From a checkpoint of a small transformer trained on Wikipedia: vocabulary 8192.
Each number is 200 + 40 x the weight over the matrix's rms, rounded and kept within 0 to 999. Layers, rows and columns count from 0.

# gate: layer 3 MLP gate, 384x192, rms 0.153, rows 27-50, columns 0-95
# up: layer 3 MLP up, 384x192, rms 0.156, rows 27-50, columns 0-95
# down: layer 3 MLP down (transposed), 384x192, rms 0.134, rows 27-50, columns 0-95
gate27,136,272,121,197,208,245,270,263,182,183,175,203,189,150,152,196,237,178,193,154,184,205,163,154,156,210,284,158,160,155,107,231,180,209,169,216,123,257,156,182,236,214,213,226,217,215,91,152,145,205,224,206,199,199,207,262,246,253,196,253,281,132,260,224,106,287,222,190,206,223,185,263,188,166,166,130,219,161,171,169,272,244,147,276,194,204,142,169,253,186,168,214,213,171,197,141
up27,140,116,253,169,223,193,224,221,218,202,244,134,198,178,134,211,186,211,207,262,191,252,264,278,252,229,225,201,206,202,246,210,181,194,160,226,228,162,200,216,170,183,234,205,211,258,197,302,183,153,193,271,191,200,199,126,232,222,132,271,231,210,162,267,191,192,252,198,205,224,107,226,194,216,247,201,175,255,177,215,233,218,245,140,193,188,166,243,153,157,218,128,261,201,214,263
down27,221,122,173,245,189,259,198,223,263,236,219,193,205,224,172,221,201,195,126,293,199,201,241,270,125,176,234,254,162,298,240,186,151,219,209,147,281,203,236,218,240,223,224,186,255,168,193,255,228,203,228,215,175,301,204,118,196,286,174,210,206,225,186,126,247,185,190,205,223,252,197,184,221,223,202,260,256,118,176,223,154,146,193,148,232,208,165,273,195,226,263,207,158,207,161,216
gate28,158,251,183,161,274,196,183,186,196,203,237,142,188,188,195,265,181,161,182,253,138,149,177,191,161,218,212,242,237,229,207,236,233,182,281,221,218,179,220,236,177,216,232,195,169,200,250,208,127,177,197,248,232,203,204,205,253,200,128,246,103,195,143,142,149,194,224,226,203,250,186,175,214,245,208,162,166,215,167,161,195,210,234,191,229,183,219,253,200,201,111,218,174,204,183,165
up28,251,170,265,235,151,249,237,242,211,155,268,184,152,143,251,181,261,134,200,165,152,208,210,282,287,128,230,188,185,192,189,185,239,229,171,228,247,221,117,185,215,186,125,198,255,147,205,192,246,207,188,169,255,174,183,165,203,282,240,189,207,224,204,236,234,174,223,193,211,215,226,169,107,192,212,178,190,172,208,278,221,193,154,232,153,218,181,166,252,186,234,169,219,207,187,223
down28,197,238,186,198,235,179,224,198,171,265,234,204,276,248,253,191,215,254,266,226,184,249,193,189,254,205,250,290,225,175,187,195,180,176,211,205,217,189,138,164,227,196,162,106,227,141,195,201,205,184,184,190,258,166,239,124,152,238,201,202,156,197,173,166,193,171,189,182,211,197,220,133,127,206,170,244,189,184,191,183,170,169,109,196,217,242,205,198,198,232,169,155,182,173,199,273
gate29,179,187,217,207,177,215,224,149,152,207,94,222,185,175,153,295,216,162,261,190,206,180,197,227,256,181,186,231,269,280,210,256,234,137,190,86,293,232,229,173,220,202,236,211,212,204,229,246,222,188,145,153,209,183,188,138,205,217,208,177,163,238,239,170,235,145,259,196,228,244,205,208,183,173,194,145,270,204,139,160,153,120,159,239,218,173,162,197,156,160,199,152,179,271,234,215
up29,171,237,225,142,238,198,147,243,139,195,232,132,187,217,265,196,185,192,176,211,228,207,178,147,240,199,258,234,207,231,90,175,213,187,202,132,180,207,191,255,139,213,239,196,178,208,195,201,168,210,256,168,119,209,152,151,213,174,156,209,179,171,199,159,146,165,251,214,186,183,266,259,229,188,209,170,120,225,163,165,218,153,168,194,281,230,177,182,194,273,200,241,135,219,191,223
down29,184,171,202,237,214,161,188,242,254,292,194,198,139,204,204,208,211,178,161,234,113,207,240,207,189,211,218,164,239,189,277,216,226,228,176,181,224,150,204,211,321,269,211,139,203,142,221,172,188,185,272,137,144,180,150,213,332,254,175,272,135,95,206,144,115,165,111,186,147,243,180,214,191,217,97,146,187,260,218,174,156,216,171,224,188,253,172,162,165,231,179,221,199,246,184,139
gate30,156,180,194,219,280,155,228,182,167,142,199,281,233,205,218,224,164,286,192,170,178,240,246,186,200,155,229,131,255,227,241,132,211,209,198,173,197,179,166,204,194,183,199,160,202,203,194,164,221,216,232,259,188,174,187,218,211,208,179,227,237,177,235,137,238,189,158,230,216,161,223,190,229,162,213,264,252,201,232,230,245,157,211,158,196,191,224,200,146,242,191,165,260,231,128,191
up30,130,190,234,232,170,204,191,154,226,143,160,172,209,200,149,206,238,200,210,193,226,258,153,225,231,148,199,236,207,148,204,231,244,157,194,160,254,256,146,217,220,195,204,248,187,232,220,244,238,187,196,188,211,148,149,190,223,254,210,173,201,189,165,205,91,239,222,244,151,236,225,201,141,241,224,197,245,174,227,184,175,189,227,231,218,200,163,242,185,171,248,158,155,251,218,195
down30,167,177,175,227,210,217,184,139,258,184,264,175,206,214,169,195,182,206,180,134,143,225,182,248,154,232,165,225,216,153,213,210,192,239,204,142,210,273,245,275,193,205,170,133,175,225,183,202,276,165,240,135,160,300,213,227,205,278,208,182,194,145,203,270,161,138,214,202,201,239,183,184,181,150,234,157,202,274,216,204,161,195,255,157,190,190,241,223,239,226,184,216,191,256,257,115
gate31,285,206,164,209,192,240,323,221,189,249,229,224,160,205,160,224,138,181,143,240,232,211,151,236,145,155,175,105,159,211,121,234,204,86,213,199,133,186,244,148,203,172,200,209,193,152,219,117,239,197,169,195,235,257,176,242,179,210,217,174,209,181,157,161,251,166,226,193,236,234,165,230,233,241,192,161,215,182,215,177,196,150,208,196,264,233,263,171,226,274,158,192,247,206,190,200
up31,199,76,220,170,227,181,173,174,196,183,243,189,181,265,230,127,220,296,137,177,145,130,230,196,240,218,199,199,171,125,239,212,104,319,186,264,205,237,196,207,131,195,198,236,202,162,154,210,167,200,202,204,190,118,147,187,212,222,217,116,253,201,240,332,204,227,204,320,191,147,223,216,104,179,139,284,257,108,197,223,192,223,219,228,228,156,123,186,283,100,287,190,179,175,208,195
down31,201,125,204,163,243,198,172,204,166,223,206,160,228,102,209,214,193,197,155,61,226,200,201,166,207,252,197,211,199,230,190,164,171,232,187,219,135,230,173,214,193,208,190,241,226,196,168,133,162,237,207,199,261,147,183,157,156,318,185,197,233,227,198,258,174,180,283,167,229,205,225,135,150,158,266,253,261,68,233,241,255,193,246,170,202,279,222,217,252,162,189,335,110,188,212,181
gate32,228,192,240,192,283,239,127,286,140,220,196,98,245,281,180,239,232,195,210,244,265,217,151,181,193,116,117,219,150,118,182,294,206,229,151,242,186,218,219,212,181,179,236,171,122,255,152,252,223,170,168,193,162,237,174,178,233,218,189,216,174,155,234,241,269,177,168,93,173,190,157,229,182,189,245,138,254,234,112,182,221,145,166,191,171,175,117,235,214,249,181,235,164,252,273,158
up32,232,133,242,222,243,201,136,234,146,241,231,201,146,189,197,194,272,195,216,200,242,235,184,183,238,217,178,220,185,251,129,230,270,139,148,218,241,201,169,197,239,137,211,249,197,196,180,231,209,167,191,176,180,180,205,257,200,226,168,189,172,208,197,224,215,218,157,183,242,246,142,185,167,153,214,248,223,242,182,161,136,120,149,197,164,301,192,167,239,242,134,169,224,226,188,109
down32,233,157,224,234,183,174,196,305,135,225,214,191,242,229,177,211,130,209,232,213,229,220,180,183,190,236,174,161,150,219,162,254,196,132,152,238,222,251,115,304,222,169,187,240,153,174,134,188,232,251,180,195,170,142,116,236,246,232,202,242,181,187,201,202,208,217,178,98,213,218,161,221,235,192,187,192,246,200,144,217,212,214,239,175,247,281,207,165,298,238,262,190,174,256,220,128
gate33,240,178,213,192,226,205,145,125,258,183,159,221,215,165,194,182,181,180,125,204,214,206,247,144,252,219,243,147,166,234,215,234,203,103,155,300,173,186,161,256,166,91,253,189,229,200,199,132,151,133,246,220,206,204,247,194,229,177,244,222,254,143,211,236,185,265,173,201,114,218,152,163,231,269,260,149,204,237,340,240,153,189,173,207,221,197,215,228,141,177,59,177,149,223,283,210
up33,137,257,159,193,213,249,177,286,162,179,151,123,175,193,134,158,169,187,198,172,211,198,241,168,108,151,189,251,138,170,223,128,203,235,146,190,127,125,216,174,215,182,192,243,260,201,247,222,159,286,206,219,177,249,182,259,186,210,220,222,124,150,215,154,142,178,192,229,180,216,150,188,239,174,223,162,166,166,136,212,274,173,141,221,156,181,166,147,262,228,270,240,227,184,163,176
down33,124,159,157,213,293,259,272,131,218,192,211,170,138,195,226,182,200,196,199,186,124,179,209,238,178,307,197,153,238,215,181,206,225,210,204,162,186,250,217,177,133,251,170,252,231,241,214,156,248,256,189,226,179,217,251,247,112,209,271,180,261,295,268,227,214,177,243,229,189,205,261,142,223,246,239,134,238,283,214,172,210,212,278,208,212,182,109,186,231,190,171,238,272,205,167,174
gate34,262,258,170,239,221,181,166,289,97,245,251,220,187,265,251,251,209,139,257,237,212,191,174,149,265,127,243,242,255,227,201,255,187,148,164,258,208,256,138,161,180,229,271,201,199,208,210,196,192,162,209,240,237,155,236,202,203,234,176,126,167,286,260,199,252,167,169,137,286,242,199,222,193,148,235,243,206,236,147,214,225,130,198,243,178,201,205,121,161,139,233,173,287,201,226,156
up34,137,225,162,269,182,176,187,183,211,227,235,159,153,220,222,216,132,164,181,288,209,130,214,265,228,122,206,212,217,169,218,238,154,254,195,178,183,204,243,246,280,181,250,158,178,217,242,168,255,222,168,238,287,137,207,217,250,252,161,196,261,200,221,238,190,173,206,140,220,201,245,148,193,194,267,171,207,189,286,141,221,224,235,260,221,168,187,169,195,124,155,199,228,200,201,210
down34,220,233,206,213,228,211,115,247,240,216,233,224,187,208,269,207,179,201,143,169,204,216,114,155,280,238,148,199,267,185,222,256,243,215,187,174,199,209,255,218,188,89,210,208,158,220,175,186,234,194,167,246,226,133,72,273,190,175,223,222,150,250,250,192,261,219,261,231,184,160,227,193,202,160,156,253,180,194,246,216,242,159,189,243,169,226,230,259,178,201,169,226,197,240,215,163
gate35,238,210,214,255,182,225,217,162,195,238,192,196,187,139,196,210,129,211,226,145,193,205,207,248,243,195,274,221,201,185,210,227,241,241,177,166,135,196,174,216,181,195,208,211,230,242,183,217,192,147,186,179,167,144,233,201,162,197,197,173,188,210,198,222,224,157,128,195,191,178,168,133,161,206,256,227,175,202,158,200,211,198,215,209,193,274,255,194,215,138,156,174,210,238,172,167
up35,235,214,183,237,218,180,205,128,159,219,216,225,237,158,238,234,227,228,229,173,206,243,264,223,227,210,227,201,180,211,242,200,164,232,247,214,176,198,152,250,137,220,212,235,147,222,190,198,188,231,225,152,158,150,234,177,200,142,165,172,129,183,218,208,163,210,169,223,213,200,165,173,133,170,208,234,238,162,248,189,270,202,210,141,172,154,196,235,211,197,199,235,255,227,183,207
down35,137,235,182,196,174,213,211,246,224,222,172,201,223,190,200,143,201,222,244,264,247,208,215,215,236,209,156,226,225,224,214,170,212,133,197,246,249,227,184,169,223,189,288,125,231,176,210,244,240,190,182,196,182,215,155,215,161,160,267,248,234,237,225,189,224,197,191,187,184,213,223,202,157,181,201,225,192,181,204,170,163,134,193,168,196,172,161,177,204,203,171,213,156,198,176,174
gate36,226,215,247,139,162,194,236,194,297,280,169,179,273,226,195,178,219,218,154,240,204,176,206,202,192,264,267,234,210,198,212,282,176,185,197,164,145,238,212,127,223,184,216,187,203,202,225,185,194,216,274,219,212,266,202,184,168,151,254,204,184,200,170,122,158,283,233,182,220,200,234,248,196,239,206,222,225,209,278,176,118,192,93,206,156,99,222,180,226,239,212,162,157,146,206,212
up36,222,202,269,231,295,203,178,280,210,210,250,153,153,209,208,222,144,83,307,166,267,214,218,186,290,206,201,233,226,230,213,200,214,181,236,220,143,191,221,191,215,110,207,136,255,218,167,207,216,152,215,151,198,128,247,150,251,192,155,207,191,248,243,212,250,131,189,238,223,191,194,158,193,185,180,180,247,227,207,225,177,222,196,187,214,231,192,209,148,188,209,159,252,277,259,235
down36,192,231,175,200,179,135,202,230,205,223,218,298,174,195,245,233,165,200,291,125,242,215,174,181,241,159,187,176,162,194,182,144,221,217,208,284,227,220,174,189,208,210,103,219,247,224,205,224,154,200,213,161,187,120,197,213,217,215,201,209,209,231,184,230,235,204,204,185,242,147,167,177,186,147,166,185,256,144,237,242,201,196,240,174,195,156,182,236,226,153,144,193,259,219,200,270
gate37,272,129,276,188,255,142,151,197,232,237,239,168,119,244,189,204,198,195,231,138,204,235,244,137,239,220,177,203,187,184,231,197,211,220,186,127,252,156,208,187,169,153,148,222,167,218,286,210,228,205,224,294,212,194,140,165,274,130,276,206,125,114,213,182,177,177,223,246,173,151,101,164,230,194,196,218,227,230,223,159,250,162,158,193,116,269,169,207,154,231,277,175,49,240,203,232
up37,214,225,199,154,255,161,222,243,229,196,176,150,132,233,202,307,246,187,146,185,200,187,248,176,142,115,188,230,217,188,219,230,196,144,239,181,228,154,164,201,246,187,117,214,162,204,192,175,175,258,217,167,167,175,160,136,198,201,218,147,156,249,198,152,177,198,178,210,243,179,99,173,222,227,182,210,204,106,250,160,229,242,203,187,155,204,204,209,258,296,154,151,56,249,182,117
down37,144,175,159,115,236,178,118,176,167,281,232,133,197,185,240,176,221,205,159,161,166,240,137,204,292,239,172,143,168,191,163,223,276,183,213,206,163,182,190,145,292,196,206,249,250,152,203,185,212,221,87,153,277,265,124,243,207,189,168,147,278,253,217,173,203,178,242,234,162,208,264,149,168,280,116,213,181,213,134,245,270,200,202,219,221,193,253,233,166,193,156,276,270,196,214,203
gate38,194,210,150,209,196,199,170,243,205,180,129,203,185,196,188,218,155,114,233,231,213,240,222,171,202,269,185,203,261,218,245,190,266,136,186,175,154,224,198,178,253,211,195,165,183,186,209,243,216,192,207,235,176,261,131,243,231,260,148,203,152,184,173,177,180,192,224,282,215,145,147,129,190,131,150,176,172,249,223,164,198,204,276,141,284,232,134,212,230,257,196,232,186,176,211,161
up38,167,134,236,237,215,189,190,236,254,204,192,214,166,178,199,247,156,201,158,220,152,201,167,252,194,171,147,213,172,180,187,208,119,205,240,200,140,254,219,220,182,164,217,186,220,156,175,143,217,243,251,197,209,207,221,241,153,207,308,158,236,169,229,147,253,181,177,149,205,197,299,235,127,209,238,173,211,187,184,169,223,231,242,233,216,239,221,143,138,262,198,244,278,215,147,226
down38,176,162,206,168,168,196,183,238,191,185,165,160,219,215,165,168,145,175,221,200,180,191,168,236,167,281,144,205,195,172,208,180,205,167,228,272,187,179,218,199,211,238,201,200,162,220,206,186,251,183,229,165,252,207,237,226,325,254,241,219,195,145,133,255,228,223,146,219,276,146,206,126,134,207,219,109,204,211,156,121,195,257,212,203,225,204,217,202,230,199,208,150,214,220,226,213
gate39,213,211,186,152,247,202,232,199,172,109,209,183,148,237,176,167,169,218,208,255,178,239,184,113,202,194,195,209,224,219,178,205,129,159,219,189,227,243,252,196,96,177,247,177,198,186,193,171,241,240,215,199,200,215,258,193,218,145,173,149,195,167,203,186,167,155,146,210,180,196,236,238,180,211,276,245,238,197,205,228,192,208,241,210,195,263,208,249,94,225,224,163,228,165,189,242
up39,188,227,177,177,190,172,202,217,245,162,208,197,233,215,172,201,233,200,171,187,188,166,221,201,233,187,165,193,244,249,198,121,232,180,226,197,151,153,210,219,251,195,152,255,187,169,264,212,205,218,112,167,241,212,177,136,157,214,229,223,170,191,246,174,203,255,153,234,268,169,270,174,213,168,226,141,148,207,243,203,184,273,166,150,270,150,181,166,178,180,164,222,149,202,189,168
down39,169,178,248,228,244,201,224,108,174,227,258,179,183,187,249,187,183,191,232,220,197,193,210,174,192,161,140,84,257,132,222,136,181,209,245,213,217,142,181,260,290,192,262,250,223,227,242,275,225,273,175,189,226,192,164,243,118,260,201,168,108,203,230,189,177,245,127,186,236,166,228,153,202,178,274,213,151,225,185,211,192,227,184,227,243,169,180,215,279,232,169,191,249,218,194,121
gate40,110,228,174,183,202,131,92,249,178,112,177,171,229,173,188,221,260,210,134,211,250,189,241,232,224,189,131,165,211,165,214,182,230,214,225,230,207,182,202,158,278,132,226,229,225,245,279,183,198,192,202,160,164,202,220,263,230,193,166,198,207,222,223,158,245,286,184,152,137,214,224,181,256,252,159,186,236,216,194,187,170,109,206,233,182,215,211,153,210,195,228,228,196,181,169,195
up40,98,148,219,274,258,153,196,203,177,214,162,236,238,267,135,223,187,195,187,126,235,166,110,233,271,157,196,209,117,155,239,154,286,246,234,188,203,225,218,213,231,220,242,180,354,205,213,117,168,173,229,167,205,185,159,129,272,155,215,165,184,236,226,238,296,233,216,237,110,173,230,236,204,249,246,153,133,163,249,229,135,230,217,265,171,171,216,173,198,209,195,200,196,286,139,238
down40,174,173,156,195,152,199,270,185,254,208,273,274,201,161,214,209,149,207,271,263,224,241,276,211,213,179,186,187,232,258,142,207,187,124,106,224,181,225,154,217,126,203,182,221,98,189,117,263,274,301,151,198,216,234,180,252,234,211,229,171,148,171,179,217,215,84,273,258,173,180,189,211,206,181,234,198,256,163,189,177,180,238,204,205,133,222,174,217,162,157,147,190,139,199,267,172
gate41,203,268,122,275,120,162,160,186,246,255,231,151,179,243,174,183,245,117,182,173,170,112,179,246,185,208,220,240,215,263,219,135,240,213,240,293,215,225,354,164,142,264,193,213,198,223,128,260,178,132,220,184,172,169,199,208,196,99,191,195,196,156,204,158,277,246,235,187,283,147,189,313,199,171,199,226,246,103,241,240,178,228,218,138,155,251,266,176,189,235,248,157,159,162,110,142
up41,185,213,240,240,234,258,254,159,180,200,219,130,255,176,171,175,214,184,173,244,228,152,220,181,273,194,151,264,179,259,269,221,219,220,137,231,210,260,185,210,164,181,245,195,196,212,168,271,186,172,177,178,132,247,259,223,228,209,149,271,318,202,193,195,166,188,202,276,200,250,241,199,223,196,269,137,236,161,158,227,188,130,162,167,116,158,113,194,236,180,227,271,262,183,215,291
down41,115,213,231,228,187,196,239,224,213,188,220,175,243,179,158,210,198,193,181,169,228,222,259,171,229,148,122,136,204,215,241,218,102,155,195,134,206,236,197,189,219,121,203,210,193,252,228,248,280,219,143,230,214,214,158,171,209,133,92,255,153,210,192,213,199,221,203,314,99,212,200,108,235,207,275,134,214,124,270,234,184,172,262,246,257,182,145,198,268,212,227,272,245,256,215,208
gate42,176,241,177,214,135,169,184,183,173,127,161,169,288,300,156,260,200,149,177,167,228,146,171,287,183,147,183,269,243,195,202,195,191,189,170,204,220,135,207,182,199,222,196,195,197,179,173,163,195,213,244,206,169,201,153,228,173,145,187,203,154,159,181,174,234,298,218,211,270,206,230,265,206,239,203,139,311,135,180,175,215,181,239,185,201,171,136,224,152,174,250,175,186,113,231,206
up42,229,162,241,143,175,241,155,184,172,338,157,237,255,148,217,187,163,186,215,253,212,208,221,166,196,173,195,224,151,238,215,183,254,200,203,249,145,190,183,264,209,246,185,257,142,202,216,243,239,180,187,169,189,255,204,207,123,252,129,156,148,163,213,164,155,147,176,169,156,212,203,191,190,152,264,136,161,179,125,168,143,208,208,208,125,186,163,167,180,147,190,210,193,210,162,197
down42,208,228,209,162,229,250,154,192,207,254,203,206,275,130,144,220,126,166,233,254,161,213,156,176,201,142,235,247,172,146,238,180,235,261,231,209,205,139,174,176,227,245,153,185,150,163,220,191,140,261,184,189,217,266,223,181,93,188,240,179,154,315,219,180,175,170,158,172,157,248,264,264,216,197,245,172,148,137,218,145,166,211,217,197,174,220,225,170,185,109,229,212,207,224,153,172
gate43,200,174,241,179,156,194,235,161,150,202,194,194,155,187,205,167,94,213,191,204,163,118,184,238,166,197,151,175,282,164,199,145,164,191,230,200,140,95,257,170,215,199,229,191,118,215,145,244,184,191,155,224,202,166,265,275,201,267,232,290,174,162,221,254,193,131,238,216,214,155,154,115,206,211,223,119,195,121,222,221,171,232,73,204,240,130,186,224,230,194,187,188,176,174,129,261
up43,169,274,257,165,192,200,160,186,150,187,251,274,178,199,213,191,268,136,292,153,257,247,204,184,203,130,184,122,185,191,174,182,234,166,249,276,186,205,228,227,162,167,185,247,197,162,170,147,212,138,180,163,268,217,161,219,224,187,224,145,162,213,148,262,243,172,146,166,76,213,170,170,176,242,226,234,210,193,196,277,243,275,265,252,176,223,225,208,272,195,164,172,173,145,157,221
down43,169,224,145,199,248,214,160,201,213,146,187,214,201,166,187,232,234,189,205,201,152,225,169,317,229,235,179,252,196,173,168,150,266,244,231,206,199,186,261,251,181,227,234,227,257,208,265,212,247,214,225,243,253,219,189,197,139,63,203,186,189,202,175,181,248,194,193,220,176,247,197,183,206,189,212,187,229,242,150,198,215,152,170,171,171,270,178,181,253,234,251,157,236,209,197,191
gate44,246,150,198,147,198,196,212,193,202,220,211,237,165,227,249,209,227,176,184,231,183,252,196,213,210,238,207,184,283,118,135,219,165,205,252,162,152,181,272,179,199,193,212,176,181,213,203,225,194,140,134,58,208,256,226,174,209,149,164,145,157,233,157,183,189,239,188,225,182,151,184,174,258,268,235,217,242,200,172,252,147,177,241,229,187,187,145,272,196,175,203,236,200,202,172,194
up44,222,253,227,265,191,192,221,315,182,122,191,232,196,206,198,182,113,190,222,219,218,242,272,258,237,175,191,217,190,189,241,178,216,197,189,113,186,256,203,258,230,240,185,185,280,220,127,169,254,190,192,262,216,249,259,230,268,306,116,267,223,224,264,214,262,175,120,187,173,196,229,192,215,138,159,200,188,243,194,179,176,170,265,191,207,165,169,181,161,200,120,188,245,233,183,214
down44,164,234,186,209,162,168,201,222,156,240,200,154,152,166,217,211,185,185,186,97,133,205,186,173,203,180,215,199,104,341,203,170,284,228,206,188,273,155,224,249,219,201,161,172,227,187,222,199,202,179,190,187,224,177,165,232,185,178,188,246,215,143,225,182,153,206,241,206,218,254,219,172,195,102,238,155,197,213,194,146,194,99,208,243,250,253,198,155,184,273,238,149,180,194,153,156
gate45,163,222,152,239,312,264,225,230,185,204,171,237,137,161,236,200,142,216,95,247,171,259,156,198,188,195,254,233,220,267,187,205,203,174,202,163,161,230,179,172,208,224,233,174,174,198,224,210,113,204,200,190,204,250,230,238,225,276,237,153,204,225,181,157,251,208,249,263,248,239,192,229,194,258,104,171,193,252,160,110,173,182,133,223,215,243,212,203,230,257,164,183,264,213,190,227
up45,133,225,247,150,206,174,178,170,213,217,234,279,214,186,200,213,219,181,240,226,179,101,177,187,256,234,143,143,294,239,197,239,206,252,222,250,160,154,189,181,152,103,170,205,216,262,186,186,222,194,244,253,157,137,229,159,236,274,266,250,166,180,251,287,201,266,153,169,226,223,147,186,271,260,152,247,274,270,223,236,182,193,125,196,204,179,276,202,152,219,191,193,207,221,200,221
down45,183,133,165,167,215,116,226,119,152,211,230,232,174,235,240,202,220,225,217,154,237,136,227,183,229,224,189,201,243,252,243,174,218,170,205,174,126,127,269,185,104,158,169,170,262,155,263,168,221,201,219,220,320,163,219,226,251,146,184,229,217,185,272,266,215,201,178,256,199,191,204,168,274,202,289,159,226,226,226,221,229,225,190,230,227,158,192,267,243,106,243,258,192,201,167,221
gate46,270,177,214,177,225,153,152,187,191,253,206,152,165,221,204,205,155,168,178,236,226,162,240,261,212,206,115,134,192,221,199,191,178,202,156,229,190,216,216,277,195,223,246,191,202,219,204,239,200,150,220,191,247,237,210,203,170,210,229,220,242,151,189,227,214,228,270,212,223,177,270,198,188,216,158,226,254,211,216,251,239,171,164,170,200,149,201,215,146,188,256,187,170,171,199,216
up46,236,241,238,226,224,217,163,287,224,228,191,222,266,175,204,218,182,182,152,167,251,158,183,212,153,229,204,134,198,259,276,307,210,227,169,281,191,133,196,216,152,267,216,204,204,122,212,226,165,175,208,188,313,268,177,239,175,209,160,214,232,127,202,157,234,232,209,134,196,192,180,246,193,198,228,208,197,202,242,324,219,165,233,186,217,214,200,224,189,185,215,171,171,200,181,220
down46,242,207,243,186,212,208,183,253,245,180,194,178,238,225,187,168,228,230,226,216,201,199,185,144,91,163,237,154,170,217,203,141,202,157,266,202,222,226,173,178,213,216,281,242,163,192,247,171,185,248,202,197,205,188,186,169,227,277,202,219,206,133,187,256,230,199,214,199,176,219,188,251,191,226,185,253,162,216,216,223,167,203,207,178,113,171,133,261,186,226,292,264,197,187,198,245
gate47,226,241,170,218,188,192,173,162,222,177,205,179,223,220,172,208,221,247,266,173,174,173,200,226,169,121,131,197,361,153,196,184,189,169,197,232,162,191,223,137,205,182,164,127,309,272,212,216,233,193,294,251,196,224,256,278,114,227,225,102,241,239,112,140,150,183,182,214,237,229,206,153,193,228,179,159,198,185,205,205,187,200,216,220,215,255,168,203,212,220,260,212,213,171,248,117
up47,159,259,131,261,185,189,123,207,211,195,116,175,204,264,218,250,201,217,232,214,193,190,215,164,179,226,178,201,105,185,211,198,162,202,194,181,152,189,178,159,244,190,160,166,273,182,300,232,198,220,233,237,121,149,174,149,155,189,183,267,124,167,185,199,160,162,199,188,207,203,170,227,112,179,205,155,240,186,167,183,226,254,221,202,205,183,100,215,165,221,192,186,235,185,271,177
down47,212,186,156,142,110,172,168,270,199,119,187,145,207,246,171,190,207,265,239,203,257,168,115,251,190,114,173,186,218,195,198,228,208,157,124,219,162,190,207,157,181,180,154,215,209,319,131,198,249,216,231,158,246,231,287,195,112,117,162,169,167,219,203,194,224,171,178,224,216,241,247,230,191,216,175,256,247,138,224,130,191,276,284,243,257,118,188,215,242,274,151,260,114,238,294,141
gate48,257,216,251,225,223,210,204,252,199,135,265,165,197,183,160,265,159,236,226,176,122,202,136,153,214,178,231,236,242,150,218,179,253,152,192,245,140,208,256,174,246,201,188,156,245,257,203,129,178,86,231,199,182,137,226,177,192,228,112,203,206,232,205,211,208,136,199,164,147,254,180,218,237,168,213,223,226,274,195,212,194,174,208,162,213,216,200,131,214,200,198,240,181,220,141,226
up48,179,258,127,208,155,220,216,222,150,218,248,248,217,180,183,131,226,170,217,201,223,151,157,237,210,213,245,197,167,149,197,129,171,162,167,180,247,173,197,214,213,191,283,131,194,157,257,224,184,277,193,204,185,248,228,206,197,232,200,240,175,194,229,165,268,233,186,229,191,218,147,190,127,207,201,297,237,217,189,183,222,227,160,183,245,178,200,197,158,184,196,262,224,169,103,219
down48,127,152,237,195,179,196,173,207,229,236,166,249,152,122,240,192,222,253,264,145,281,211,144,223,211,244,93,163,191,159,183,177,229,194,210,204,204,154,168,191,234,187,134,280,130,242,208,263,205,247,217,158,158,233,178,243,168,158,294,245,221,236,164,203,176,253,197,186,231,188,227,136,132,215,198,233,207,138,231,240,158,236,203,224,171,221,164,259,210,208,168,186,196,185,217,202
gate49,202,186,202,160,183,125,179,160,200,219,206,195,212,209,170,197,221,200,160,219,176,192,255,158,175,196,235,210,175,166,244,181,223,163,216,235,244,168,198,262,220,155,208,234,188,181,211,272,191,223,174,186,220,194,195,235,146,194,199,192,153,194,159,184,186,230,168,208,237,187,177,236,59,229,171,263,251,153,169,183,228,192,108,149,150,178,164,208,144,238,231,189,183,207,174,158
up49,238,150,175,155,136,214,179,232,186,248,230,250,255,162,199,132,245,310,194,188,208,235,185,310,132,214,214,101,215,204,192,223,152,244,195,217,266,182,166,218,272,164,247,160,200,237,196,134,308,220,234,159,232,229,153,185,141,196,217,243,175,167,207,259,183,256,246,181,218,215,174,235,231,165,172,162,212,178,250,244,148,146,187,227,152,188,201,220,216,185,226,136,190,205,200,193
down49,215,175,179,159,190,178,209,175,156,92,143,218,238,254,201,166,266,212,181,166,247,178,131,267,179,216,153,257,247,168,143,198,183,182,266,151,175,228,144,223,212,152,197,209,172,229,155,195,144,242,165,139,172,203,185,198,198,204,208,191,203,162,250,180,263,217,191,227,174,238,174,283,197,148,194,178,172,213,172,195,149,213,229,226,181,244,224,199,211,182,259,137,154,260,187,248
gate50,221,187,209,220,227,215,211,184,206,129,163,314,265,241,190,117,205,253,145,201,233,186,260,169,248,274,202,191,118,199,207,176,221,232,194,195,185,215,203,152,183,206,198,180,227,215,180,192,214,240,189,163,203,166,200,225,169,243,227,205,254,191,151,175,191,176,194,225,147,172,208,233,119,191,219,298,219,198,187,272,149,158,234,129,223,128,172,225,175,190,228,158,194,172,231,161
up50,150,244,204,273,227,161,189,144,164,245,204,218,236,213,164,224,146,173,273,232,196,204,270,237,198,183,206,222,234,209,115,243,209,219,229,246,237,201,155,196,201,240,279,141,222,289,224,214,168,201,144,200,193,251,218,210,240,213,229,250,261,162,181,266,209,191,181,188,169,233,283,159,137,276,221,183,214,209,209,216,185,226,220,220,222,170,218,150,231,184,163,210,233,187,190,154
down50,222,191,251,211,144,170,215,200,170,186,151,160,264,162,212,134,226,146,188,230,191,161,244,329,241,230,206,227,202,224,154,197,159,204,177,166,213,150,138,166,245,183,255,209,214,193,242,175,178,245,197,165,194,159,201,217,223,267,235,160,204,200,193,213,169,246,235,248,180,201,233,231,166,223,104,238,231,209,197,209,229,211,178,200,192,199,219,188,201,224,177,221,246,189,210,178